Weights of a small transformer language model.
Architecture: RMSNorm before each block, tied embeddings.
Each number is 128 + 24 x the weight over its row's rms, rounded and kept within 0 to 255. Layers, rows and columns count from 0. The size above them is the row's rms in percent of the matrix's.

# layer 11 MLP down (transposed), 1920x576, rms 0.0691, rows 1628-1644, columns 0-63
size [103  99  93  99 100  99 104 100  98 102  98  96  96  91 101 102 105]
[[118 142 108 134 150 126 121 159 131 151  97 141  66 103 116 127 134 121 135  90 117 133 141 112 148 111 122 177 131 138 121 132 184 134  89 118 130  92  85 146 113 123 125 108 143  96 120 116 147  98 114 141  56 158 113 157 116 117 128  90  94  75 133 137]
 [133 177 108  98  98 131 148 131 143 149  76  97 111 107 152 164 122 123 133 167 165 124 138 147 151 100 154 144 139 111  97  98 113 107 102 138 135 134 140 143 115 105 167 133 118 102 105 107 132 153 147 135 108 150 127 152 118 156 139 164 147 122 140 134]
 [ 68 118 138 100 120  90 148 132  77 120  98 144  96 139  88 111 146 166 116  94 124 153 148  95 127 109 117 100  92 170 131 116 137 100 100 116  97 129 120 137 112 135 152 152 129 135 102 153 140 136 117 156  88 128 137 119 147 120 110 101 142 146  78 130]
 [100 126 117 151 124 130 121 145 137 126 137 179 129 131 190 108 120 114 133 145 160 131 123 101  94 109 114 141 128  92 127 124 122 113 136 156 126 131  85 104 122 130 158 138 151 153 138 158 163 140 152 169 140 113  94  76 118 103 117 117  83 112 141 151]
 [ 63 135 108 113 116 130 146 155 159 103 123 150 101 145  81 104 101  98 153 105 162 169 163 140 139 134 103 119 154 112 152 138  84 144 111 150 114 115 126 115 133 136 130  65 138 139 125 126 115 132 143 110 159 131 141 112 135 182  89 168 160 149 128 121]
 [145 144 156 143 123 165 180 110 131 138 165 151 138 155 146 123 128  93 139 112 143 143 120 138  95 143 135 161 111 111 107 128 140 172 127 132 135 139 123 101 122 166 157 111 121 112 140 162 115 151 128  80 132 109 128 111 156 170 164 155 131 104 115 142]
 [165  92 117 166 128 125  93 127 117 172 179 145 106 114 133 163 163 130 134 183 131  91 121 132 128  88 149 134 161 127  96  92 159 109 127 122 147 185 133 125 118 154 136  63 125 119 134 148 191 145 108 139 137 125  66  81 129 135 169  89 127 135 127  92]
 [152 148 120 100 145 117 130 139 115 136 190 140 132 165 151 144  95 135 132  91 145 128 136 135 103  69  98 140 119 101 139 156 104 115 149 161 107 147 153 152 125 106  97 119 145 118 104 139 122  83  83  93 119 118 162 161 141 144 125 105 141 194 114 104]
 [124 132 118 144 126 127 140 113 125  90 135 153 127 114 193 167 143 120 122 127 128 113 112 141 141 138 133 122  74 127 161 167 122 126  87 119 109 109 111 144 168 117 124 118 134 150 141 138 154 121 149  88 152 148 130  95  98 133 118 155 142 144 136 146]
 [169 139 178 143 113 127 116 108 100 112 146  99 163 118 104 142 100 178 116 121 153  99 104 156 135 134 115  89 146 107 139 149 103 159 148 156 153  77 159 159 128 164 118 142 100 115 104  91 159 131 121 169 117 137 131 136 110 142 129 153 178 124 164 127]
 [107 126  75 142 107  98 157 136 131 140 103 121 168 131  61 119  86  98 137 141 139 117 119 126 147 123 134 145 155 156 136 122 105 160 107 144 135 136  93  93 120 132 112 168 123 174 110 123 154 153 114 119 104 104 145 118 196 163 110 113 128 126 102 115]
 [118 130 132 113 151 132 115 141 102 117 109  94 136 110 145 132 118  64 163  89 136 150 119 153 162 148 139  79 117 153 130 167 130 118 126 138 139 113 165 108 108 122 137 134 113 133 130 132 106 102 158 158 115 163 161 129 150 108 122 108  90 113 134  86]
 [165 112 122 123 168 119 109 103 124 108 138 132 138 125 152 103 124 104 128 148  87 189 144 143 131 131 136 120 103 169  85 123  69 102 114 138 136  96 151 130 123  92 130 116 108 151 116 174 123 106 117 111 163 137 116 118 141 132 149 113 149 130 146 134]
 [142 143 125 102 146 130 105 127 129  89 146 146 128 126 120 125 104 129 147 125 144 131  81 140 119 126 100 135 133 164 121 103 116 117 173 178 126 121 152 162 127 151  96 196 158 125 159 144 137 135 151 155 139 142 161 105 134 112 117 155 118 137 134 100]
 [109  80  98  94 157 130 127  77 133 127 115 142 111 142 123 111 140 128 144 136 116 130 151 163  99 154 116 148 110  99 158 112 120 122  84 101 161 131 135 200 105  96 143 158 143 147 162 144 119 104  93 127 124 143 136 144 108 141 105 148 107 154 168 168]
 [102 121 126 158 121 139 118 133 116 121 113 108  74 111 124  88 129 109 147 108 118 146 110 135 140 108 108 110 148 144 114 169 122 145 126  94 132 151 174 197 167 133 113  84 126 119 155 142 140 145 150 163 126 168 149 126 140 173 149 155 163  96 121 170]
 [121 161  90 140 165 123 126 123 113 161 125 107 162  75 116 168 141 119 143 141 150 131 149 146 130 110 124 131 104 126 114 105 146 106 155 130 114 153  88  92 138 147  99 143  87 141 113 147 114 147  96 123 136 126 143 161 102 121 150 156 138 138 128 102]]
# layer 11 MLP gate, 1920x576, rms 0.0861, rows 1629-1644, columns 0-63
size [102  97 102  96 100 104 103  99 103  97  91  98  94 105 103 106]
[[107 124 139 139 113 140 173 139 116 140 105 133  60 131  78 134 131 157 124 114 150 123 136  93 121 135 197 149 100 141 140 129  97 103 120 139 147  84 128 174 124 120 142 140 151  91 162  93 125 158 147 119 119 151 169 128 113 150 116 134 156  46 119 118]
 [133 122 170 115 110 144  84  98 114  61  95 124 167 130 120 151 151 132 127 105 162 133 153 140 111 112 123 116 126 116 117 165 119 103 158 109 160 151 113 140 135 150  92 133 119 101 147 126 136 132  90 134 138 132 154 135  91 152 152 141 163 182  93 101]
 [141  91 129 128 145 151  64 119 152 123 168 156 120 143 189 130 143  92 146 141 133 144 178 127 145 170 133 160 112 156 151 137 133 141 101 117 122 151 123 144 126 131 142 123 187 156 158 116 134  88 167 146 120 159 159 120 157 117 100 170 154 150 116 136]
 [132 125 149 115  92 122 115 144 118 107 146  89 145 129 148 138 120 116  85 118 145 129 150 127 119  66 102 115 133 160 133  71  98 139 128 117 109 129 104  92  96 156 135 167 155 182 109 144 141 159 151 173 112 189 119 110  96 106 150  72 116 118 104 141]
 [125  57 108 142 141 112 132 123  98 111 142 133 113 128 110 142 141 145 144 133 126 130 101  97 124 146 152  81  93  94  99 154 132 150  97 130 156 169  86 103  81 165 149 135 154 131 118 157 116 148 177 105  67 142 110 123 135 139 167 167  74 140 147 140]
 [126  73 145 126 162 154 143 117 137 144 134 118  48 147 151 128 155 120 157 185 121  73 121 116 125 146 134 168 124 159 163 136 184 136 119 147 153 141 134 137 123 129 136 124 142 125  84 127 106 145 195 148 167 114 105 155 169 150 136 130 105 146 187 154]
 [166 130 135  55  82 113 129 128 104 143 146 157 163 120 133 130 125 129 127  88 118 144 180  98 128 135 126 116 161 116 122  84 132  99 139 159 129 131 142 122 115 131 117  89 153 155 137 126 152 136 140 147 141 148 125 101 137 120 141 134 140 154 148 118]
 [103 107 125 138 147 128 146 117 136 135 145 159 158  85 101 133 131 158 154 127 161 109 137 154 113 105 127 155  79 149 126 119  68 158 142 102 143  96 120 131 109 152 138 116 124 119 131 173 145 108 112 109  92 185 160 119 124 129 152 144 121 126 125 129]
 [188 158 131 152 121 153 126 123 133 142 132 128 131  99 140 148 122 165 101  83 139 156 118 142 135 115 120 137 184  99 124  80 135 140 107  91 129 121 124 152  98 144  87 128 117 160 118 119 153 112 146 109 163 134 162 143 133  91 108 165 119  85  89 114]
 [114 124 159  80 128 136 146 150 121 166 112 146 126  75 159  91 174 156 134 141 160 125 143 132 119 131 123 138 103 160 144  99 119 189 175 108 137 152 138 105 107 115 125 129 119 172 104 151 134 135 135 134  87  84 120 155 126 176 112 121 160 141 145 107]
 [124 124  98 139 113 133 172 135 144 144 167 124 107 100 146 143 142  96 158 137 112  99 153 126 135  90 149 110  94 129 112 124 110 145 120 148 100 121 152 139 155 128  98 150 154 173 131 148 106 103 108 139 133 145 150 149 116 131 111 113 100 130 144 154]
 [ 96 162 129 104  77 155 140 148 119 112 119 135 116 110 108 141 136 158  87  76 144 136 148 137  76 149 146 111 110 141 121 125 126 117  90 172 129 115 103  99 158 100 160 131 123 135 125 106 125 154  98 116 114 148 124  97 107  99 114 107 120 125 102 178]
 [157 121 117  94 146 116 104 149 152 111 120 161 144 128 137 145 120 110 138 132 122 174 162 110 136  99 145 106 129 126 115 106 148 135 148 136 129 110 122 144 133 169  77 133 136  82 137 117 140 154 113 154  96 139 149 118 147  75 172 112 124 123 146  76]
 [146 122 108 144  89 112 150 117 135 142 105  63 112 114  97 116 136 131 148 126 142 176 142  93 132 115 152 155 100 110 168 132 149 137 163 145 147 128 116 106 121 132 112  55 129 120 139 127 175 133 126 125  97 137 132 118 143 120 106 119 124 116 161  96]
 [137 111 117 111 108 134 154  86 111 117 106 161 126 131  84 120 134 125 157 147 130 116 118 144 152 144 131 166 127 125 116 110 150 151 114 143 118 144 109 142 143  94  89 111 160 160 113 133 123 128 114 148 138 109 157  68 153  81 142 142 146 191 158 125]
 [104 115 116 121 149 166 106 149 149 102 107 108 143 160 111 161  85 127 181 152 125 142  89 130 119 134 111 105 106 131 119 150 157 155 109 127 143 135 112  98 151  70 128 124 107 136 123 128 158 211  83 151  85 105 126 111 173 130 106 104 115 165 138  94]]
# layer 11 MLP up, 1920x576, rms 0.0915, rows 1629-1644, columns 0-63
size [ 97  95 102  99  99 105  99  99 103  96  93  97  91 102 101 103]
[[110 163  66 116 110 137 125 131 129 143 152  96 121 132 169 169 139 175 137 178 129  88 126 158  93 110 114 161 100 117  78 105 176 145 130 149 147 120 128 106 110 109 110 140 155  70 145  82  97 144 145 112  95 127 145 128 148 179  81 142 110  92 155  97]
 [ 88 140 118 159 110 121 156 177 112 141 139 165 113 103 104 119  98 120 144 135 150  71 162 136 126 107 110 109 128 129 123 125 139 132 153  81 119 107 122 134 143 146 219 134  93 157 158  99 122  73 130 128 111 115 125 145 131 108  96  97 119 104 111 119]
 [140 124 114 133 125 127 127 133 108  99 149 111  90 133 141 139  96  99 117 139 123 154 144 141 155 153 124 159 109 124 145 129 129 125 133 126  92 121 149 121 127 128 142 118 132 137  77 145 157 159 143 121 141  98 107 121 172 126 131 158 127 148 144  97]
 [111 104 109  99 164 114 148 161  97 129 133 187 125  73 152 131 126 144 161 120 157 134 132 133  91 149 159 130 130 150 129 136 147 104 138 161 125 109 111  90 138 152 170 148 146 159 124 132 129 141 143 120 126 127 194 104 151 144 113 134 105  91 156 138]
 [125 141 142 125 124 105 148 126 136 122 136 106 104 142 107 123 184 108 110 119 173 126 109 124 101 111 178 161 115 121 115 148 135 130 162  97  97 129 143 172 142 136 127  88 117 109 137 141 121 124 135 151 112 139  87 115 138 125 150 135 144 143 130 118]
 [103 143 112 125 134 126  83  86 139  96  93 130  96 162 135 151 128 165 164 107 133 124 160 134 105  96 110 154 103 121 136  95 146 144 120 114  98 164  62 115 112 112 136 130 131  71 163 115 117 148 139 161 175 118 155 177 110  55 117 167 179 130 150  86]
 [139 131 114 107 125 101 153 124 104 117 119  93 138 180  90 113 143 117 115 112 101 140 106 111 135 150 142 197 127 152 109 147 116 124 124 108 137 147 151 147 126  99 103 159 129 145  89 128 176 149 154 152 118 107 131 109 139  99 140 133  99 123 130 163]
 [146 141 116 136 105 116 108  98 106 131 135 151 128 138 137 134 148 141 134 126  94 131 133 101 155 144 149  68 132 149 157 142 100 113 178 149  96 164 115 152 113 121 107 152 111 139 124 132 154 127 168 132 100 111 114 104 115 106 101 128 119 119 152 121]
 [158 102 156  95 117 146 119 120 130 164  95 181 128 128 165 136 113 116 131 126 148 121 103 105 137 168 117 113 129 102 120 130 121 119 125 161 123 139 139 150 156 172 139 128 124  88 156 128 120 113 124 162 137 159 159 127  94 165 115  87 103 151 135 110]
 [143 152 123 121 158 144 146 140 112  74 104 130 103 145 160 128 171 147 169 126 107 168 114 117  59 103 112 158 122 133 126 135 107 119 152 166 117 144 120 127 138 164 110  85 138 117 128 132 125 127 171 172 116 134 120 113 128 124 137 151 155  94 125  93]
 [106 171 140 110  99 109 161  93 146 116 137 131 110 162 128 171 129 108 134 107 166 125 124 143 123 158  85 109 106 107 120 136 112 115 115  92 132 127 142 117 125 137 127 112 129 127 103  84 148 124 124 124 142 133 140 114  99 129 124 194 121 163 129 152]
 [125 106  85 139 140 111  95 120 118 125 121 137 154 130 136  92 139 103 129 143 131 117 160 171 145 119 103 136 131 145 128 104 106 118 129 123 103 171 146 138 134 126 146 122  94 140 140 175 124  99 133 162 143 138 143  97 118 145 162 133 153 153 144  99]
 [148 158 128 100 152 126 132 159 129 197  94 145 119 136 122  77  81 113  93  99 154 110 125 146 126 125 175 145 127  67 143 130 125  97 117  79 102 125 119 117  86  97 145 117 114 160 106  98  99 107 131 138 129 127  89 110 137 147 149 155 103 126 133 104]
 [113 150  91 130 158 173 141 138 167 117 108 204 144 130 127 112 120 157 108 130 126 112 137 196  92 104 145 145 152  89 112 113 115  92  85 134 133 142 138 149 139 106 122 156 127 148 141 131 153 193 114 126 116  84 119  92 131 141 134 172 106 132 119 125]
 [137 101 100 145 132 106  90  94 101 138 122 136 149 161 167  87 105 129 167 138 141 100 118 119  86 145 100 147 153 113 105 169 114  88 160 122 154 134 133  65 121 142 107 158  92 139 171 126 129 145 123  83 133 125  86 135  79 151 160 115 156 108 122 159]
 [131 113 112 122 113 118 122 117 149 108 130 134 162  95 114 120 114 113 135 139 118 120 123 133 119 122 127 137 102 140  94 142 129 187 133 101 149 144 153 131 125 118 157 165 129 122 139 146 100 166 114 158 114 101 150 127 145 149 137 132 131 139 129 113]]